python train.py --n_layer=13 --d_model=256 --n_head=4 --n_kv_head=1 --head_dim=64 --d_mlp=704 --vocab_size=3257 --activation="swiglu" --norm="rmsnorm" --norm_place="pre" --norm_eps=1e-05 --positions="rope" --rope_base=10000.0 --rope_fraction=1.0 --qk_norm=true --attn_scale=0.125 --bias="none" --tie_embeddings=false --parallel_block=false --init="normal" --init_std_qkv=0.025 --init_std_o=0.0 --init_std_up=0.025 --init_std_down=0.0 --optimizer="soap_variant" --lr=0.00406 --beta1=0.95 --beta2=0.95 --weight_decay=0.2 --lr_head=0.0279 --grad_clip=0.5 --warmup_steps=107 --schedule="wsd" --decay_fraction=0.804 --decay_shape="linear" --final_lr_fraction=0.0 --batch_tokens=262144 --seq_len=512 --doc_mask=true --train_tokens=775400000 --steps=2958 --dataset="wikipedia_en"
Each number is 128 + 32 x the weight over its row's rms, rounded and kept within 0 to 255. Layers, rows and columns count from 0. Numbers have three digits each. The size before them is the row's rms in percent of the matrix's.

# layer 8 MLP down, 256x704, rms 0.09, rows 0-99, columns 320-383
101:111124144080159055098140080137135121122132167181135096142104120116061150133146143116145125121152138155133134127194094140155127150158166066152147118106123092099096130188191113137091106104086147
097:168150105112128157149192164129076088115166141164144139132157096145158112149140114151126121151161138146143156130123127117047104148192111092096166184122148137164127117059118103107145137156127087
103:167124131134147105197121184160136094175108116137136125218114135145111142171114154195121160137108107106107102095201083131158085097136131113092144158166204112142113130139140110110199133109186135
104:083162053079152142120116119141126130072121101128089069156140091154152119138126107110129124101146065109085136086071105172113078144091121085143177222132053121212133129124101108190156083073106121
100:172157085149141129101089130140072092107156095055181147148166173158092167081168154114141133163163124135068168116163103136115168203078135143102113123118136234117165085102111090131163123103165104
100:175124173105126107153131164151158161122167086146132085114125098114164172071186102125143142133078107127117122154157145109185095125083215042126138063171112078097138154106094152103169122085137142
095:186042129095126148085151133164121188139138083165131101144146172132071169116129180114174079150095055096099106135219118160095115118153085119138104123133097111134104089073074140125086105158095096
101:170087092143080099099164115062092145193149162086134082096160145103159125134095118076128115151173178156108128174183112114094118117122161112132109112107146174125149111172100119181172120102103091
102:162079160106165154175056155158082121145152113116053067107175080045080114135104136106148141134141144126163114138117123110163123075111125194217097218145141138145133155053167140107102112113096106
102:112080113084139105138114151078120125137059111150107124085190127138115170105128135074079158186165099037115140151139151127133103099105140155128143145095081110111179099136096137136101146136139092
093:112091133106129115136146137132064142161112139140122180152117169117122182150094059118056126081082117132129119121111111071082122067096118143122129087137169136096145144167052126146090172144142099
101:093161120091138101110181113148129132148142148164112102147142069133123153127162172123099157164164131143144110151142189117103138089114117150175142096103133083127081143179182115145086157091143127
099:139116178085094133135147174146109095208129062108139132083065116166180099112149125187148103170119105121111111160147158071178124171164109113086083057160071091149128163147146140110136149101119169
100:168187159135144161098122097099116150082108155198102106157139152146126216148088137191132149084151162092127120133151132181168098118164143129155155179124145133175139175136105112099093089100127147
130:163087110191068075072132098184182165130150198210108056149054157094117135091131149154123137133124130075096099135183092120139117138094110159088159154094136145135141136065147146132180126119137122
098:074136156080143122151134181194140111181134139113203119115182133148113148100169096100143148109069161143143120086119161146093104109109111132116106167095169115073106137141087145087137149135144115
109:157086114134114125091131154149167149143100121241066161063120127149127161094123088142075148111149164115111096111190118162114139123136157162154140106177113075136100120168129124140117086055130140
103:120113102105134125133088197122110129141130160119109178112154151096064101117095132063158162117177161108087142138174131111142143103139163088082082161160119141114070098089090135146091125114095097
121:140069181085116036102073117114164105150153177092134131152102111103100075063072179077160148119137121137140173109146153172068188110080129178126088114102162061123083101125091174082164121132139143
095:132128071138133107092116144062137158097121110113086123092186179146186111124135166074142101123124162131107113120103171059107134149188150150181166140119129164131131113131112147076083132174089174
100:157205103161123126165140145165190117119107163133125162100133106127164134108148186153158115113165098110082098151091158163169138129147147149172118111162081095115096119072143139129153136082136145
103:110093161128129145136134105140094120118136176148187144139143142176099110172096167151200122151127133141121121109128148155103149162153138137158178178144122092068171128088161153142097167124123093
103:159144108131106074113063125069102164077141117109156105117185177068141134122158061148123122097143104140129143206143095132115121147113103113142092104110100067119152148178073098125101201086099097
100:109136124120105138103060153138145145121159154158116122139086155122184125113178102132111065134113134161066148176146130145053135116130181099204129177102149094149171121047146108132180105111177108
097:151129090168085106088182113072171158147140107136117145131159076103208178139089095065110137109130175102172131150118141132080086118044171123128132070125100166140122139131138155173108150099131146
096:126118191204124104128176177079178126129136155100112150129164059118127154175149134120123139109115090093128165099108157147100117139090123067077134128126163109181105125081106121118157042098142144
101:162110151133101107159171158094105106146119092180078133094144077096151095130097151143106115149143165162199093170151058114102120163133144092120111199085093139135112113093121144170188109165114134
097:156128118196106115118134133182121095129140061108140091200097195123105131094087115077104069157096106160123130125143186117172152109096149139091118110136094082066099126146118118118121105158110177
103:090131071104147152136132138147074132113122137094126089150110139095129135120152115128072112135084140122103175113102120114108089143094108134102157128091128111096140154120114063079155137099126046
105:187124085137096117104185104097099089121165149162127084115169169145117104143138106168059129164092133122129160171145132092106082133161131128098119135120083114104120109146190117138149162115100081
106:130112132116117112146086105108116170139102135159075092147118148100142123139139116104124116149088185120174147136098129122107109129131143086179126135091173134102055152125131099153141108145145099
103:124139163083167116131135111127137138221060214147144123111108161191122123100112122106099102136126166110141142111144106184156113155126131078139103197086129111123072141137134110158142148139145078
102:119099103088198129084151086168155168140121143164083127181092108127120126142135170218142119128146069147109171130110134132170209144102099181144095065124151098142099145142117089163068149157120138
102:131092087108152082166105132127138049132122133114093155159142064127125142125195115053156104080100045146136123138112082120099165166145179121114085091174156102064090142134099110151095166108077101
099:112170168186184125133090104138094094127123162103078122070144138135071113096098134114120121071088150109148143084068161119150087183188112146095149132161134156174190171119149145068192107136126138
100:113179135121098142070180074108137173129091110095131157065095139155184171081078124102166159177101143113142158183164118129164166160186102102151175194140145070179170151165126102168110109079089066
100:156142115149139095150190128121203169129174168153150181119098145160092114189099117170150077182085084095059140092066183093137122115142079070118120097099092137144203162152180184140165085171146102
095:140107151063157138110155139166155098144191114182101137148149160128085129134191111086125131157140136105163130091160109141065138157089130114100130117160149110121133160148162100106075185114134122
098:094095148129139121145111140108069171134126190066070092139170142146083091120127189122143140121165169159161140171131062096110129133120114151146101145150111111127124146159194088125137135043107152
106:137126142172141086138185088155121186170116138134122151154093088070087145124080021145200146131130091086104156114113137147183105142091087175152153163066075082196117092124148087109167115116108095
090:076045121142158094146089113044147121091130143148122099083132097145090160111112106122101129117177098097106096141178106124127115153121078111115065030077071130130115085108115126093137133173068137
102:128121095191027116129192132167117192112114150183158176134115161142158157068134135170168128178165099173132172087171183124117112168178148122081168162122115194141116128111129147105162104071137117
096:086124104105122146160118107149118167129115113133145142094145164151072069133167146177097163159108135162083083145110156161119118151174082094141099101190113120099163186170174130130131203174161095
100:166137157181097118114128156116173083123146113095103111128129136102150136119147088118129121169166164129105148124132137118086140145124130122083118102164093108135174072155103150119090070104149131
092:147101129115107092163134181136125145135126128171117129080121122119054146133126180085214167120102158129110169151123159159108234134101070100096126156149121080073115121140166151099105115139139115
100:119088132107083070077103113084072141176104111062114116184096149088118116149143181129124078147094139124138122151174123206113110151114095072141092163122065156072116127166119152134117123122180160
100:114191119192110179128108092160178174182159083159109116132118129131133117075172157093127116128158124144107037170132127111163155152147122187066118090143191099105218186078167135091166124112078095
106:142103155076134124127203122166177169082170115089170182141096160141112124136134104121117100165206084153111103124149185103113141187161129097123125112168123087154148170082148121124193062120121162
096:185135145134092134105171130114179112114118085147118094133088073108165177122093110063144177166076140139151135137148187114142142129162134154164114165113116114152135138165115100150094097127155170
103:099140151087157116150126090164172102160113121083122187068141074129168137102161094101147137155106142168136104189119191105173122104086187144138055123128146115111133144100127158136144100139112135
099:134106081124131162161145108072138109119132157079161118100142064121177154078177120115112150047078117164123080113053139112078127177122126143132064112163165148120126111084145150095132116104126172
097:155144132138136123137161118120130129144124075139141099127120099082174189106151076179123149107088119169147197165095132093135098178135078119138175112131056137074149132154152118170158128149099111
093:159168146129154089141109120088122112113142112160129156113192171115102127149112093166136134153130147185077104109141111161116118096095169049144121134202149173142122078123159105115147154065156161
095:135106140112153101109091085115116152140122090035105143117144139124078153108085166129121126125119103121134103140142129121163165121134127097102139113137086090140137106119125147079141066163113161
095:185073114076169124100104125159063164161138048120075096160123119192124120119125094097129152127140125069147124098126114135113158146120120056147151152161147154170110122134183106134085174126101113
095:139156104152152133082142131077127085158153101154096173087108112130126128119193106158085103119077067073143116122155147146150185086218105132137151102081093090102097118201126093167155124050159149
097:145119147117150173137152141121115096152108089126140071171137154159135160141168104074115083114117117161107099149092163131121113104170061157136131092164120127094178154128136096104086088119115146
098:122126116133078142140141152075233154138093080151112102095127130040108126153080143195102166071086115117155107132145174148133169115129125123136159116127149152133105156072123133080106157128112178
096:128157187156115092126156111163103116148130108187196100124125106136145167112140130214131136131144087110110207129153114156092108098178182130096143082100127096085137114182174144098124092163110035
095:124061134124165119142070181134152081129112109124140183108092148119117154105176175108096102120069173110162046103143170096083155138132122151174198108080160173109180147123091130133147109156094151
094:139119130065179134124105122136171120136121176118133116103083143161158149111147128108101106229097114161138075131140143135124024081078114149132148098135129101141156148181159112141124138126100140
097:127108064100069086120159098093121077102167091144134129132151184146112109111120132127082123144116115128122151089103142100192092116160136058083147202097150157172127123153110176127145095044079093
099:126166120123117154154124120087121171127137142167164124103106117122119183106053126102109141135149148159118199132136124143133165112175110121190178117183133114112130142096141119145086144176112106
102:085114097137147171158113122148194136139135153136114102162133146128127042125135154139150153128102077074139171110114082134143162194121114135110070121080139179085152143096120102134126163161148120
097:073150137121115120122159096172099160120171129110088131168155186081079132117154118136167168148165164169153092104138088160096126131112121160098097168179137086113153124098118139128102137144142145
099:145148174135159117150111113162151190094124110171116143146161188132115146136159190120154147147094080152058091149086118159143138128183145122186130090188158147106114189065157058125234141083062102
096:118087105103078131149119111205098130124126168091142159116140073170159104159168103112133095171110084085122166105145137153153088121126124174096085127145087081125125092139170115143100139075127130
098:102171088125113114152090128127208112129138129194139103164145135144093196167095123141110136167181156136026126097123106102141113131080130103132145173111090126179172136102076117133116092097196156
103:141092155121162098164144101156179121150100147148080112139081145121197111109082150061199136156099100113117080144120145156149099068159109073181076142126136084158048139090140192141088100117147116
097:168175152116174147105113117170127103144136128134108138134128087095129116111147089092162066086123082166097126170133093156146130076137125147114172131105154128152095165172100161119127175168125119
098:112128167158119210103116151150108148171228158145104102097143103079040111155139158132116148151106134172088143143131117106152139175135162128155134131173116135162125159116124141107135145139145193
097:128152147085122158155146122156121088072167150103168155082149103161092123205143072175179109174153122157164173111158120096131115161101098108136123163143094062127151139102098080145122135135154118
096:124122137120091149121057107127106127140151153166075142110106125165117124095085075107166118125149072155118069112071151086124140134159105144147143151109172106201109155169088186108095090136042109
106:134196120150145145146125114137088149093192163148153124127162110119108129107149112140126151102108119106170133163165178139134152149132132071111086182184150158135193114146153105148103128118141127
100:155132158077143098171151096168130109095185139092161147153159198105121055126159188146109084138068184097180109126155149161166136099185091111148118127119141180168120121181137117100118062143077077
106:096041147122106152086120122101136120111147130158121079189110118169132157173082133105170124123067117160154083118161224100157129160126180044105082167171148160136181065108120175101150128151144122
101:117200163096119106185175170132153149100170115142090131121132077157147137155136161150133077088072175146097119158134119140120091151115098131053179180123166132162134152178098142077185168108120098
102:144112129144136118127123109075067195093099167123135123164143150189083103171085092114118078160113139112137153102100089155129141162104075116162189120138101119123105121119109154088124135098170107
105:141122170134173127123129170137139124087109158112130135151145141125082106118114110158097123171082194143088111099160098111120130122101174111097122185189140136074191104090101058157147096149084176
101:141120158073128132117107161112126121089093153083157065118083101101123114117092101118095157135128156129123118108147087136179128113087093155106106118188121150134145102092124099104132166161127112
105:120042174183157091132111141174108108098137146134116074157121140172120121128153156166118178174147112169157123134158143120143093111087144093107128138130129109141162163193163089094152126174106127
097:140094137154123083133057130133126090090152095115114204166121101167099145150148102112114172142142196159127148096063128141145151130169157075132078101128126110162185138105132120153102127180139124
099:133132113125132147155168121171114116099151166130105169133148071210153116111095091092123159160149118159138155091205118121125152086133133113143105149127179173089119171161168120147128084064109082
096:087137143092160117084150134052131084147119112089081168073105109247114145148146097129076077120197190155129147145142062123111179159115104128133136122124077171173148151088076165116131116133170159
099:145086079072122112099122137157104133140126098141136164161122176124101135177126148167141090126177094108162146116082113026113138101127123120118085119107083134195147163117134203138150150107131146
092:063152155111093080135114074113092144165120138170112062133087106107118141132175129152115134110147099159151130139134155111142068103097093153187127070147147172143160127179114140135131154109155132
103:128128100157175117143164131144139094142093092139174152118152106199105156232136085148167096145032160140166142149170064113121179089165131137152109145218158149156112127187101120138082151131119109
104:140137120127134095150149113151149160139141132100097116137136130098194145109119164093123147150119111149185059133126130154137141114108165109178107125134141133116109122138114125157121164106083163
097:113113118121094139094048103113135152151171104207156142161142127148127130086116137137212117132100180130172130111118150094147106093058141111107115146109148195160097143078123096138135098132111161
101:132112085105191124164125172140164064165105133132182161122133076123114134113065084132097111097148119138077139148160158142131126107160134108080126063166142148148124168148203116153079064084167093
094:132125181081131118118158105128125162139147187092170134081134128116114097100134151129149189152163112122111129143138104177216132099129123115170119114062152139139151118119146102131172148118125144
094:091103110099131169108131202105148104082105173104083172115131137123112145142110133193158140145133169093089133137134132118150126084124119114134147144178108120091123124129147088143122170153100108
095:154142133124083114126093111107116144139118121124122128106139164121120089147167168131072054173141128118146116107155099116127163128112085050096148200133119124095143113152133127135150146157107094
097:117120186138164167119102176117136094090117121081094114155100081132131069187199178099144143144150109118134153093126088050179143084127142157134099141059131112110143104150127119109089107119103084
100:141182143122173126146215150146094136104180071163186096172110115138091101094127126101148148103127151091107158105160094062186118149142145091124134136111137163166186105087110165183138132139131100
102:087112143101124105180090101144141135123135137139097167120144057098119099096144123080123087126081141096154153147141077124171113164137087142068132090114034151060089095165122216113122118170137159
101:123154136170153137136088131175119099144127137125208131113130105111108106154098120066231142147128101101153110104135110119176082123115150190152172056185112140130149129090113111130121086186066108
100:091178109139104113131074098141126128123091156154137146155122115169102100156163120133165092129146137118147096129134108150115191158141091151146152183125138153121098132126173171136158186147137152
108:126113153144154121141186149074191105089102179072112121171171132104150064161129129054154171137124168134215084087166133112079177140133108089129120119157120139094134120111144169178134145141145188
096:150145090091113082096109111148156146041144110138127093135091173093112166122123141121174127121120121190118128089105129107185144101169104165211144133136097066150189112126168151148117152125165122